Weights of a small GPT-style language model, trained from scratch on English Wikipedia.
Size: width 256, MLP 1024 GeGLU, 16M parameters.
Architecture: LayerNorm before each block, rotary positions, biases, tied embeddings, attention and MLP in parallel.
Training: a variant of Adam for these matrices, 7520 steps.
Each number is 50 + 10 x the weight over the matrix's rms, rounded and kept within 0 to 99. Layers, rows and columns count from 0.

# layer 3 MLP down (transposed), 1024x256, rms 0.0855, rows 740-748, columns 128-255
58 46 49 62 60 63 52 57 52 42 54 55 48 75 49 49 46 52 43 64 33 72 31 46 51 46 25 56 51 37 59 49 42 45 52 39 51 36 44 59 60 38 44 63 64 46 55 56 40 42 41 65 39 56 46 60 65 32 53 43 66 49 51 43 33 55 52 34 45 40 46 52 69 65 50 46 53 53 59 70 61 45 39 43 49 54 39 48 42 55 53 47 61 47 60 42 51 46 56 65 61 24 37 69 53 35 30 35 58 59 47 47 31 57 35 42 42 48 42 46 53 46 43 52 48 66 66 63
51 57 49 62 38 43 53 37 58 59 53 58 71 49 42 42 47 23 56 42 48 53 66 53 47 54 41 62 39 63 50 39 59 44 58 44 47 34 60 39 43 58 45 40 46 69 44 28 35 61 68 31 55 53 58 48 44 58 58 66 49 40 50 61 43 45 61 58 40 35 47 65 76 53 36 51 46 50 58 39 50 52 38 64 43 64 34 53 47 43 42 62 42 55 45 36 61 51 33 35 65 41 73 46 47 49 57 55 50 48 43 53 41 36 48 53 55 52 78 53 36 54 50 63 31 69 48 58
59 46 49 50 51 60 56 46 40 48 48 57 52 48 55 41 58 59 41 44 44 45 68 62 46 60 41 49 73 51 44 58 50 49 47 51 71 43 44 50 67 57 64 67 70 51 50 45 55 34 41 68 14 56 47 43 48 40 57 48 39 53 47 36 42 62 41 45 62 21 65 55 61 58 71 49 66 60 44 46 48 50 51 53 56 46 49 56 58 61 70 60 46 31 34 47 44 52 43 34 60 64 49 43 55 60 34 48 30 41 61 50 43 50 54 47 52 51 59 33 57 56 61 54 73 69 62 56
51 50 54 60 36 50 51 58 65 66 57 50 56 37 47 55 48 59 57 32 52 43 50 60 53 53 49 52 47 38 33 65 53 50 73 59 54 48 34 41 49 60 53 46 53 44 47 34 59 47 60 54 43 40 46 59 29 61 39 59 63 48 46 46 48 52 58 44 67 48 25 39 49 64 52 48 39 41 57 56 42 54 71 47 56 46 67 44 56 67 65 66 49 46 45 34 43 50 42 49 40 53 33 53 42 56 44 52 57 44 46 59 49 39 50 51 48 49 56 43 54 48 41 31 54 38 59 32
47 61 40 54 42 35 43 54 36 35 57 50 29 42 65 43 39 39 53 37 60 51 61 36 25 53 49 32 37 42 49 44 57 47 55 46 38 66 57 52 44 42 38 54 42 56 47 63 47 62 34 60 44 42 59 55 63 46 50 48 54 40 40 38 50 41 43 45 52 46 48 30 45 46 47 40 62 50 46 42 47 47 54 37 39 51 37 62 58 67 45 44 48 53 51 44 59 50 34 46 46 52 53 50 64 58 53 68 48 34 50 46 65 52 60 68 56 47 72 60 57 59 53 65 52 55 34 47
44 55 64 54 47 58 47 67 64 53 37 61 47 57 51 45 53 52 50 53 58 38 58 65 43 53 71 52 41 49 52 55 46 43 55 38 41 27 47 58 46 50 53 55 62 51 64 44 65 50 47 49 63 52 45 61 46 47 40 31 53 52 54 51 56 55 47 55 70 61 56 38 51 59 36 39 35 46 43 54 45 49 57 72 47 55 52 44 47 41 61 49 48 39 43 66 39 42 54 39 44 51 52 35 51 38 47 48 45 55 69 54 49 45 35 58 61 41 53 42 55 65 64 38 54 67 56 45
53 51 45 42 60 61 38 40 58 46 49 52 69 51 50 48 60 38 44 53 50 26 51 61 66 51 46 38 47 52 44 41 53 81 38 36 43 37 49 59 39 50 48 46 60 46 58 49 65 37 60 20 55 37 50 32 29 45 27 51 31 38 65 52 69 55 48 50 54 40 49 55 54 57 47 51 44 60 47 53 60 60 33 53 61 53 56 44 55 39 57 46 23 59 47 67 46 44 51 41 51 37 50 70 40 57 48 40 47 44 43 39 56 41 43 43 49 53 67 54 42 65 54 30 53 45 35 35
60 55 36 37 56 65 50 56 22 54 46 58 70 52 50 47 57 43 52 58 49 38 42 44 44 41 38 56 53 48 72 40 56 26 70 37 64 31 56 45 45 57 54 46 52 56 54 52 58 60 50 58 63 66 42 62 52 44 42 56 58 64 59 55 42 51 78 57 33 50 48 61 53 49 43 58 62 41 52 59 36 71 49 65 36 70 44 42 50 67 27 43 41 42 26 32 62 41 31 53 58 44 56 40 63 59 54 53 43 53 49 56 52 43 37 48 52 38 56 61 37 49 56 42 65 55 40 56
49 77 54 27 56 50 45 34 48 41 54 62 49 47 54 48 48 64 64 64 48 45 59 61 64 70 44 57 62 46 44 57 49 33 65 53 43 44 53 53 59 41 33 39 52 47 70 50 41 60 40 49 26 46 35 35 51 47 64 44 43 54 35 54 49 45 43 56 46 31 48 51 51 56 59 73 42 43 60 42 46 47 52 43 57 43 38 51 50 56 48 46 52 51 46 42 61 41 50 38 52 70 44 39 50 33 52 56 52 55 61 41 40 57 34 47 48 49 60 55 44 52 44 53 53 55 71 51
# layer 3 MLP gate, 1024x256, rms 0.0976, rows 741-749, columns 128-255
60 52 60 54 60 58 51 52 45 42 30 47 61 57 54 42 49 48 64 51 37 61 51 58 36 36 44 37 42 51 45 61 39 53 48 62 35 33 40 48 50 50 49 54 46 50 47 44 69 59 39 63 38 47 52 41 60 37 36 64 44 49 63 50 61 51 29 45 67 53 45 63 37 56 72 39 46 36 46 34 53 61 62 59 43 42 50 48 29 52 32 63 62 59 47 68 52 44 58 45 49 53 50 63 60 60 26 64 35 57 43 30 54 53 51 41 39 43 48 60 62 46 50 51 48 54 64 32
42 62 48 53 39 47 50 60 40 38 46 47 41 65 48 47 43 42 52 48 63 44 67 49 53 58 44 38 53 30 71 67 35 59 40 62 52 48 63 55 42 61 54 54 68 50 51 37 42 57 53 41 55 37 55 49 61 37 51 54 52 29 48 70 52 39 49 49 72 41 35 44 44 44 64 50 46 37 50 55 33 44 38 47 40 52 38 43 58 51 28 53 50 56 46 46 46 37 37 56 47 46 64 50 40 44 38 57 46 49 60 54 46 40 54 50 66 64 44 43 21 68 84 62 45 49 37 63
52 43 36 43 51 58 50 37 61 55 52 38 50 52 64 62 58 51 53 34 40 59 55 41 52 60 46 59 44 40 53 50 33 39 44 78 53 52 42 41 41 55 49 73 43 62 61 55 66 48 55 39 45 44 53 30 52 53 52 67 52 39 53 48 56 60 44 48 63 61 43 56 34 51 66 55 45 34 69 45 73 56 56 27 54 47 32 50 43 57 45 58 57 60 35 49 51 39 58 48 48 42 54 79 47 72 33 50 22 63 56 40 50 34 58 52 62 63 43 55 56 51 56 48 32 37 49 41
65 47 52 60 50 44 38 62 54 59 42 67 25 48 45 49 48 78 43 38 41 55 48 57 56 63 35 48 40 49 48 29 42 50 35 41 39 36 58 58 58 52 36 48 51 42 52 66 52 57 65 50 51 45 56 58 50 37 49 50 53 46 54 48 41 50 36 62 54 47 55 51 67 32 45 44 59 49 48 32 56 54 52 48 52 45 52 47 49 59 42 49 42 62 62 49 70 34 55 53 52 46 46 48 52 59 71 48 44 53 59 23 38 55 53 49 50 55 38 74 41 43 45 67 75 52 61 55
63 51 49 54 47 48 54 48 55 50 75 35 30 56 55 35 44 60 48 23 46 45 61 65 42 43 53 59 61 42 59 53 33 46 44 51 42 52 52 44 48 55 61 42 51 60 48 49 64 57 58 63 41 51 48 33 42 45 49 52 37 56 54 53 68 63 46 55 49 43 43 61 46 53 39 42 59 40 74 53 53 44 41 52 45 51 37 45 34 42 56 42 57 55 55 56 46 49 56 64 50 31 47 44 47 39 61 62 51 47 49 49 34 53 56 51 54 47 38 49 43 60 53 56 43 52 51 38
53 50 53 47 51 54 45 37 49 47 64 37 53 60 60 54 50 57 52 53 50 47 56 46 39 41 54 51 43 38 55 43 56 48 38 59 57 54 42 50 51 69 40 53 49 53 52 49 69 67 48 47 49 29 77 39 57 45 49 72 49 41 47 52 70 73 49 37 44 61 53 50 37 39 72 37 47 33 31 54 46 58 54 42 52 40 39 64 45 41 57 54 46 52 38 65 45 40 49 44 33 52 46 59 40 69 29 55 58 64 60 48 37 54 47 47 65 44 36 60 56 60 51 57 44 55 47 42
70 44 51 59 40 51 32 23 54 61 47 51 41 36 41 61 51 47 43 45 42 65 56 48 41 40 60 53 37 45 57 54 73 40 50 46 35 55 54 39 52 57 57 49 54 57 46 49 43 45 62 44 60 52 43 29 45 35 45 78 45 41 51 51 62 58 51 45 34 43 43 62 37 42 43 46 34 44 60 38 44 49 51 60 45 54 49 61 46 63 45 51 54 64 64 79 45 54 41 60 53 45 38 48 47 60 59 52 37 59 57 58 58 37 44 50 57 50 36 40 59 46 50 60 45 59 64 57
47 50 50 33 56 34 40 36 53 57 62 57 50 46 60 34 28 68 50 42 58 54 62 66 54 59 52 45 59 48 55 56 44 54 52 41 44 47 36 53 45 55 38 72 56 63 31 51 46 46 59 42 41 47 33 51 38 60 45 43 60 49 46 41 48 58 48 59 62 49 44 54 44 46 55 34 52 57 64 45 64 45 71 40 36 57 27 54 55 45 54 55 39 65 39 51 44 60 63 55 55 52 57 53 39 54 21 71 32 59 37 39 45 59 59 49 61 53 44 52 50 60 41 69 45 51 60 59
45 60 43 39 48 65 50 47 51 56 58 55 58 48 73 59 44 42 48 47 58 57 58 39 41 52 60 43 43 72 69 38 37 47 52 49 42 45 56 55 43 58 45 53 69 40 38 62 49 51 47 54 43 55 51 57 37 43 75 52 51 47 62 59 62 49 42 24 57 52 47 54 46 50 56 42 54 59 59 62 52 60 43 54 52 61 44 48 55 51 58 61 42 68 34 54 40 46 52 51 46 63 43 64 46 37 31 42 40 52 38 53 48 46 38 48 45 47 43 35 32 49 42 68 49 49 43 51
# layer 3 MLP up, 1024x256, rms 0.0857, rows 741-748, columns 128-255
49 44 70 64 36 51 50 40 57 56 47 47 51 52 46 74 32 30 46 59 51 54 62 36 45 60 48 43 63 64 49 52 62 52 57 50 39 34 62 54 44 56 57 47 37 53 40 36 50 53 62 26 74 61 46 44 74 65 56 47 65 51 63 45 50 52 59 50 38 46 30 43 49 45 56 52 38 36 70 53 43 50 53 29 70 38 41 39 60 39 40 51 64 45 66 43 44 43 49 54 67 35 57 61 33 64 47 53 55 36 34 57 41 46 53 69 43 29 54 67 50 71 73 63 42 36 46 60
46 61 56 55 54 57 48 61 42 59 63 41 53 35 50 32 56 59 73 48 55 47 55 58 36 66 35 51 47 45 52 52 45 62 50 59 45 45 43 38 59 57 51 58 48 63 43 53 50 65 58 43 60 52 35 46 49 52 55 50 30 47 45 47 45 55 50 31 52 42 44 58 64 53 31 64 51 74 55 43 24 64 71 69 68 77 54 42 51 66 54 54 32 46 43 41 62 50 53 59 56 67 62 43 59 39 67 50 47 39 47 52 64 42 56 67 45 46 27 53 53 38 59 44 55 44 58 48
54 52 57 57 54 37 45 47 50 32 49 50 40 39 61 41 53 40 54 43 59 37 50 52 57 45 51 49 51 53 38 47 57 44 61 45 58 60 36 38 42 53 63 53 60 53 29 57 58 54 45 49 49 49 42 26 47 55 50 66 58 54 53 45 58 36 48 40 50 46 58 57 47 54 33 41 55 50 63 50 40 38 43 53 50 69 48 47 55 60 40 41 45 51 49 56 34 43 61 45 48 45 50 47 65 58 46 63 51 53 60 57 39 44 64 53 52 56 57 47 41 44 35 35 50 52 67 44
54 60 39 47 43 47 41 48 45 41 41 51 57 31 46 46 66 37 48 54 53 36 71 53 38 53 64 48 64 70 55 59 54 50 57 60 36 39 65 48 32 40 54 49 50 61 56 34 48 60 46 68 45 44 44 45 44 32 42 57 48 55 35 55 53 45 47 53 57 54 57 43 36 42 39 53 59 35 60 54 51 35 45 59 45 44 53 82 42 67 37 30 65 48 58 58 43 49 48 43 48 52 53 45 37 62 58 60 46 41 56 45 62 54 44 59 50 23 63 38 39 51 41 44 50 58 59 58
52 32 42 35 55 53 52 40 53 51 52 39 61 63 44 34 40 51 70 46 70 47 44 49 65 56 44 49 53 54 49 51 55 56 40 58 48 46 57 57 51 54 30 46 57 59 53 49 51 48 50 65 54 42 51 47 34 38 72 55 44 38 63 55 33 53 56 52 21 49 53 26 61 51 37 81 62 60 76 56 53 53 47 48 43 71 43 49 43 44 57 32 43 36 52 47 46 43 46 55 46 40 66 41 42 60 46 38 55 55 60 54 56 56 37 45 63 42 44 50 46 57 57 56 58 22 50 55
64 59 54 52 46 65 44 63 39 48 53 42 33 44 44 49 62 54 61 63 48 41 52 50 59 39 62 46 45 46 51 55 60 51 54 44 46 61 58 57 59 44 51 58 59 67 69 43 59 53 37 47 40 53 56 36 41 38 45 44 47 57 42 43 65 66 36 42 36 43 50 57 58 33 50 51 51 50 26 52 62 48 42 59 47 35 46 51 67 39 52 39 39 36 41 62 61 27 39 35 30 44 58 77 51 71 50 45 63 57 46 33 51 45 36 49 46 43 41 39 56 71 50 50 63 58 62 40
37 63 42 52 39 56 41 51 50 63 48 49 48 36 63 48 49 52 67 54 34 55 38 55 40 52 55 30 38 61 46 53 53 31 64 40 39 37 48 47 52 56 67 37 57 55 49 34 53 62 27 69 49 52 27 54 57 47 56 57 48 56 46 55 33 42 45 64 33 41 49 63 57 51 36 49 42 58 54 53 45 45 46 69 56 48 52 36 45 63 43 49 50 56 45 49 45 46 40 52 61 43 50 46 47 58 67 53 39 62 33 59 67 52 46 35 55 44 54 51 66 57 48 63 43 61 60 33
76 46 44 55 54 71 51 68 55 50 41 55 39 55 59 54 51 47 50 65 46 44 46 53 63 47 53 57 40 54 48 28 55 51 32 51 50 35 54 52 58 43 57 45 34 47 71 56 60 51 43 67 50 59 53 33 50 45 54 52 29 67 27 55 55 45 50 50 47 30 58 46 50 49 58 46 45 46 43 48 54 49 48 61 55 44 54 42 36 47 41 46 52 44 54 36 70 44 54 43 52 58 51 41 77 40 60 43 69 46 50 46 59 51 45 55 46 76 57 56 22 41 53 55 51 58 39 53